{
  "d_model": 192,
  "norm_eps": 1e-06,
  "rope_base": 76200.0,
  "rope_fraction": 1.0,
  "qk_norm": false,
  "tie_embeddings": false,
  "parallel_block": false,
  "lr_head": 0.0401,
  "decay_shape": "pow",
  "batch_tokens": 32768
}
Each number is 500 + 25 x the weight over its row's rms, rounded and kept within 0 to 999. Layers, rows and columns count from 0. Numbers have three digits each. The size before them is the row's rms in percent of the matrix's.

# layer 3 MLP gate, 768x192, rms 0.269, rows 347-358, columns 0-191
121:496443517457558471493482487508497489462497500524518524548538524466527494566472488463499501511479525503516495465552524511454509523489492538474518476482513493480494467501537451514473471548505486501469477478531472500471540515512492510495546525484513483478465516476481535510541489509468528479530474472517503507509497497511523464508525525481522505474505485522516472515543488491516484497498506493529495507510478530493498554474470496520510549467467516534501504471512506458534518493523475517563483524484479490521435536524514526480455498524524523528538499524502470508506495491512519497
111:515510534520484486486478522440486514529510468514508538486481531499509503476470497510474444540497466521527544506517508524494483540529451463460489503498506504480502491510519522514423494556474513489513475508519488527494500517488504541536543519475501447508521483584515498487538510469451514525484522481455497495516516478463539540526482535465516471500509466517511506515488474488502473497502513513486487470519511560481508525519524532495504553507456486524517457526512529502511494471481490526494470486486491502461538517522500494507476520465491505498511507482498504519479560499500485487
094:559468531506504513511546516487491489521500505518487510493498493482489467520483488514516484493494499435514521501519514515545551512487505525484466514497543511502468526450490471539516496555529494534499505516524505519489504558509461504537486484525511517442485536472483478501524506503470480438488485483527474495517472517517485507505499460536534467534477531518494444492489488471478502505492482547507500480512501508470466465481501515457485509503480520529492506477466435492518536486508513470454499516476526570478529451506506470489495517488475490525515457481479552521483508493503508481
097:479497488487487531474504454504510490466479480550530485497509484490520509489485515477478484449474501469492535473465506534540497451535502528459508505524520485507512497478492497506464509523505484518518499510491492515489487533507510576508475527555515536497487501559475505470526518477494483502500522447496535494532505467521478466537504465458478488457504482494508514498506486495485507502495515558521500498508460471496493535510481486496535533472521506489556537468528494484500543559571503481496522513450503491491508470517497498523450502483443519491477508508487505483494553536502486541
104:494466519490503513543509507484504514495512473493482512491488466511508473484520430486516512499534501524469538500491503564505504525459509479490498463459506524470510505485495505484491492520526524476491474529423502520521549464499468499511496461550554474502519498502533462481496493509501486525502487534502471518520496507495523498513482499532459497484531445491500511470421497481503504493498535465530501505540469540508488496486501508511491509520534513501511502486501563485523506525471494559523484463471471547483525479457480470514541475482543468507486511512473463508488507520530483451
088:473466450536478457459492469465490500543515481530488485477493511514501500524508506528481478500501520505516511474473524514477537471489517462525488470495566501491529500502510478484468516510519516506462509478460535494501476546507496526492502521539493485513491488476424497516477494526474486506473459518483481513491551530463545497458485515451528526453528518503497507535500513547465459485502479507477516453492491509559503488496498502514499524479488508497553523502468498486492522470502498499491494556577520484523529498471492536503485471482522502466527527461505520490482509497517472532
089:537486546511484532511482485469484518502539523445489476493493549515530484475507512527523494492461473513465437464516492511528545516488482498489518454524496503459498487481490516540512516514499519493517480471497490493537513465512500505497509495535528488483489479494510460462484459505486514481467467513528493529509452552470513492506499532506485501517522532521482512527469502501520507470499484473512535554546471465546522471520469533483483514473441454496484509514469538472476497512495501511538467520518512509526493512471460450538494521481468539470534460473508506498460515533499503509
109:495501491513523468500465553508474503498531483501472495485485521513519530525510496498497511484534538508514470535494472509504556508493484496450491510522486492456504550514472517500484473545446505528468479510533511523474519515477507536519473489508506500557457526527529518491519486526458469510457497527525505506506479517480526498479530479460528519490517503458479538539532522497461502573533491498485491500489461486462512474518529510507515542495515521509471454566507485478526506538556490508544506517508494524526484473522489489470482468505513521515535482483463516508508443498501516533
099:533448456470550502484448515470442550479485486469483506512497510504473477509510515521476503497534489464463475541495511519502531479510466518500515499496474521522455487515496492468549469549455514503512515495492516486534530493491488491528490499513488491476474511497489513512520519483483513526528525536526479477495489521479506490521484516490491479498487504460503471552490508513490438537495502510467533504458457434503511508520506497534509519463478495472478531522484509539526535559502506547457497484495469497538528491483493480452506488491486482442555535503521485501530478505491482506
105:494529488508515525496499501466482488522500479526493473492540539487509533474483562469498549504488498541496485493453457505520518502484467530458513470490510506504497475505513525478429499546514502490473477503473489515501489490509504554482449510482467486560525494525561488490498534473468518538500519486512532511530477493486459541522492486509547520459495548442507499496506516521515504474526465485497503510516520507534508504543504460526531498540461490564510520508486489500503520515527516517509524510527462500512491496494495478464556496495481489499496499506513470512478488545511539444
086:472498487476504495558484529494470497544511505491467525499521495455467509546489542532536494494474509529500524511459489499486514484503489522511517513491543488513474461528516503450513489493506492461521528499502461522493459512516465502519482476493509485514471539442504491560476509463484528487478489548509459512523518529477481483543503503537520501529495514465545537529517483515532500480514475495498507482533481498499492493508500473505485456512485497498469507485451467529508524527500508486515508494509471508503467511437490493501466519483504487478431448500536486529525469441510476437
111:500475462519529521506514490548510529505484498426462520535502490452520469518520469493526527506516523480499494495508503525507504548492490479502475429496479496489488473521551461509458472468456505468498495513492468482510520530509499508505538495512493492524480452555515481505491487506515507494496497472463474519491495488505500475493529530535477509494492522534535495525537520518465480507457505552462499484515497498492453476455509517510520547554489475487514486494477486521413498496529548523527502530465507534483534479487524479501497525493505500522535466455474501502487490511515522483
# layer 3 MLP up, 768x192, rms 0.257, rows 347-357, columns 0-191
111:538532497460442535504501504465520510516510468429491514475452448530462477501487525503512472486507546506466468515495489470503498487519494500522496525503501480503560513506448540507489462495467510533542552502492524547502473490519479470490470505508506505491488507517498522478478474472467519496473519505496510521504552476497490521490490500524481480511498502530484537485482532474512462464488565498472493497492484467477525445531536480538482479490486531513476504492476505513474504492500527528507511513518522506510548439505496493518508487424491497458497512515498521501511496528442478507
106:528504524455518510511516512490450489527529502544463494471529511541489504509481508461506453538506468495528517526528501482455492561485509503465540528529494534506501487488505478496477498473494519504538522507506481461501529460469501493533544459493521450506542524511510479490552463503515497487498549503539511508488523504506489507481483494532477527478506421541490546498520505497538476516491540497507503494512493490496528485496468528478518468475508510511485476479521483523488524533491531495483545491541483491519527472441520531543512520541523538529529531521481476508486483489494506461
093:492489524508502481504496466515496510475507452479492470484539480495528491512489506503521521550472538533561507507475511482500498468493503477490509495485443492499519525504538461488509497521469466517522478440497550499474495473513507512532486534496497515498524475483551531495497490504515533510513464503485478514522497455513521512517497495519500488506511471497569510549463491533501525468462448488505493475524520511488511499458449492524538486533479457482485500459482490485490511517455507500495511508520484504517519527506489523431479533513515499522416526543516468511505516490526539557
096:495472502531478513481515470528482504524497495532528516500506478529504506479506524486486475494526526448545517482515522548514512536509538478525499486512496501497466529471542485481517495553551489504560453521554543514483494509477503500500466507468522509507507480515498486534505482490544523495561451507510432465496470474504492461503509512480515534547451469481487529522475518485477510512474466493495507462515512427519487484441511480554503464540499513530502521513530474503517495497493534499504507485507494502494500467472556487508481500483502460487498505511498489485536511483517501538
106:489474499464497509491451517504481456531485531457519531497530458494501522524506527499483474493473510545504502506530505528506515485523485469526521521498483524536476532541469503496503495451549496487555529483456485492466501466496498488516480540495512467446481537470537529538541549506571470519479486501494494496512487518492494495485466494503477455552524496533491506508495466537517522483523464488570502496472458514453470462506543528502484504507495533496497472512493529510477457475525511499493541497505550474518506528486476491503493486501475519499531504520509511508489483527527478517
088:521507521478515460519476487458529555502499535500501492503486481492513484472451471485497506514485488516545482509537514511505501495471495456428478497469506518537479539482456471520521487528559520488494453506449504536506517525470489529499489541480471513525443530484478552514476535517524506516466511517476501498488514528512479492450503473462502545513497527505501523486486486536492508492492487537519478555532498524542514515529508472510531451510513528509512480523489528490507479493498501471513516480498534444493475474479483505518488512516504524489512514516493505549512545519464526558
092:459514465510504487512481503497481514511492475500537585542531501464526524502489494507507475511511539522532504488450486499497499547477460521485498519504504519555517501489492530456543518506463490500447470470537493472459546520513463522473486476490465480480496489536516492487508522521480487473496495479497502520482495483485551489483480523506484509522474481520525467535485476470547503550444515501478490464501505511479482501432489481497485545485533502524501496506500482499488503456456479452513489520514441487503500519501500526468503445526500512454506496499536499508533466511496479520
108:509485506492522534520486529520519522479469520497523470482507543534484502482500513496510458531477521464516517537504468495457513506498495501460561461496487478526515523560510495532556464527547533526490503480503499477486485526483482540521468525491525493524490534477528487489485485494472466493440503512536487451491484516521510506534531464495505480538508525449492527495522504513479509503468499501531521469549493561479532548505494496460523527507505477512508433558527487479514454478519538504536522502476494530540502518538481508491490503486501523488491508503485479526482483488478484485
102:534484477458527493474518502485512486508485476486470486518517514544481482481505493545488492536499502507501472454480484553515522478509494559474586516493493472503495518485506524496473461495526529500475472519484503493507492472493505542536453486490518494511468510488415463521480485520493566528509505437498486494485468528515477511428505487500510510508475506491545500496519503506508492469518503504474518476474434511509511501519503530459490525498514501466483520499522514481474486444477508556437494495477508505509514490464507528513487481488514489532488545473518492493501463503491490488
104:517563470504516515490496471502502490456486514472523513454541459441505526502547505499510512495505508504503526499472496468526501514521507508490481513505527478472512502492461513475470533517483459466502483476506499475500494495509475544506479506503479490537481517473526488496465520537499429520473474499541522531524488508527462553530493466486516476502492485509494521536523557504465476488506473520531526514516441477514523497532524495500470521529503516500490546447459518507508511536491511477526486535546445481498483489483503524457540495446454515516458492528485462504510510507507517496
088:498491482514512499548518475508472460529514484497481515505468499484513540487524490493530503488492536513490492524493488483520492495484526521452485487517543478505506524522499501427515523463483474468460557494519492508476424506492489559534520504508487472488520524468497528483497478474455489445474495498510491484499568502522486515522470475524477496538458517501540537491533499529486503535502497524491470514559491501504474490523502462537488516538481521495526517461479478481557523505550494487518523488489461470505516501440489511503471512520491480481454489547483491499518502475518524513
# layer 3 MLP down (transposed), 768x192, rms 0.232, rows 347-357, columns 0-191
105:490474475451474538485496472482505484480480473479476507518503508469504494518529511470476493511495485553492482514481520506504521472481494501496562573515510460494516501483477499539481509479504519517536509464518519492480486481482524489512486483512501497484485503500436442482496442514524479490465495473496543502487519544512490544469514485462501525537528456496561511486457497524523476513527491537542506491505511517501532513458528521529517517509433465496501510472467473462498539533530518527519532497489500497522506494506503508507515482466460520520513503511488496498587493467516476519
106:460510493470484495497515482496478471517473480511477445492490477530513527476505520505480518492453473476491514540490476505496509483531491502503498446462476496475507520481537461497429531512461520524501482469575494468509504493525495493496488515486502473433478508481510514489522492492485477539512513538497504529478501472528508535558467487514524500487488492515496499518514497500521515462519520512501518501524513525466504557587486493487489502506440494475504487455478473499497528447478457465469511530487526472480492521463477529490497471509479516478485519529487503501499534520475489441
100:515545480450530505533477475470553532479546497523504491490492500503506508495495539535482491552508535477500492486497515501502482515497458504500505502480483486479478545466501504502491522568451514530516471539524479508469508486520499474492473515548502521488483482508493494473548525466501506519490561525446452503533489478528550530538514531444484523481507496485499523496494521472494499508546490526524534480521528464514507456494514487506539496471512521515529513505536468454484489515501553463522486533494496511471536525476496515514481498481451530491515512518492461494518476475525521520
099:494481508464484475489541476533499523562465517501488473496496476489490504489478530496483457481530527511512527516483457533438487518540540542507513494482501538502496470475493457481497468503484507458469457500498490517515516512516512537508486474473517513543455536528518496505525504494499470508506475469527500492475510495559484504487510515546497459548500489478469525527526498504513474525489426493521508506528504489502455499482485477486446469545519547493524522472515480521503436501503543507485477499506515468495491511484484479482506511464544478483499544495486525516468532530540474494
105:528540523461460474511489484445529492485512491510465481515503467506490481522510527520479547509518465500487455499544509448480494513528513484504476564536476480500486485504525539532517492495492497499510471517530533474476501517493496497522461525501455498527476490499503548498474512538431485508554503495467522527505525462483496504491505497503497524478491515490528505513524539475498478537511471505484506505467542492540523531523464455507516472455473500481516501481533501493441514488501516515512483546482520558487497498494485513522521465503517484515520524453501513499519513423457493516
095:552509475485509498518513521505526488458551514522540472486553499496474494530519480491501442517533518504512508497507525497465509452486503561505494514524493527509508480501519504546507520489472535527479521532501483532527505496474509504463533482465479504524488509507495475484510528495481478573490532500503549473500487470499502500448455478529533503506542476479488500486533494507501515479541525516493491494466549525467481502502530483536492488492451497448480539494514525529486566485496462504523481524536501497519501530507550538498470497514521487492478492481474475513517426480500498481
098:564470477531501473445500514484478446519475477506491509450504470539462496536477495508512488492432525484511495488545529508503536466525503487535486482497457491479450517521492471440483511494522496531482448478494496513543523507532532463496540492519534486501518506475513507522486493481500511507481484469540483449515495513499493491445496477511495481510479449509501530512530527486484524519489456494513491553467510516494479506468508568493536486493481528517490518512517504493528512488536473498511508495514564502500486477506499486489494485530485496508548503528502451514521478457485524500
104:461523511468479516524524559506482497448545464542527527470501509501490501483500489490505492501521489491484474489508487510502475497500492509537493496542508477493516535483510530530520465513525492482494523484497488543493526486513491518510463472504473518540468522474529502558443461490547468424528515501521484523548477466528473501541491491514540551568544504450505497501499505519474493533479478460524519486501524480516497498506479506482526489496508474514502498514511493472531489479517500507469511452486501497499518532527432516491504495479491512523453471499452535489482510486465506539
102:479496515516460473472522510479531472459503535530511536496501488495513491523494512521498504510473487507484501521486484450475516510453470505524475479531481527492518507501505482461541520486500435515504509528410495524487507523465511507505511496478489511533479527455492424460523506484556514492514529529520482477509505507503495499509486522519505517482509488494507541526469483535516487498498524521466439508535544482479461520505552450502484489498495433500532461507518530535524490496512481477528478484486523481495510467508458485518488501497511473467504536512505526510479552464530493534
098:550523475498507480497487479497492468514521488487473480507523502540481529506472512567490494552475467478497474474484503466532529481537499456484493476501507503494496437518514529483462504502508521482493479470486504456489519475557506426520530487492508503483483497498487521482532484517501482533505497486529473540509570484480525531498525468512481512468465492494503469476458488478509531503516532529511475557512514461481460545505497530508507459552542506519502506527467442513523475506489464512494467487486482512454495522472555511494508508510493487506503508502466491498547497502467509505
098:527450491521502496511484490485559537505504486489497482513543490488500486479506524492493535503459453531462513512503559486509534478487462529494521516505522493503468490476494516556471511506468486471457502556486484495535505558547485464537477512499506518474515454509517466525475512517520516491522554522494502507495485498553502515491493503506518537468545487497508529457494484513527499489517481488497518503526503446507519514498476476493511548472510501511541495472523463497550488492532556509507487502515514496481539492454560498492518513475514501523490530541538457519519493501524504447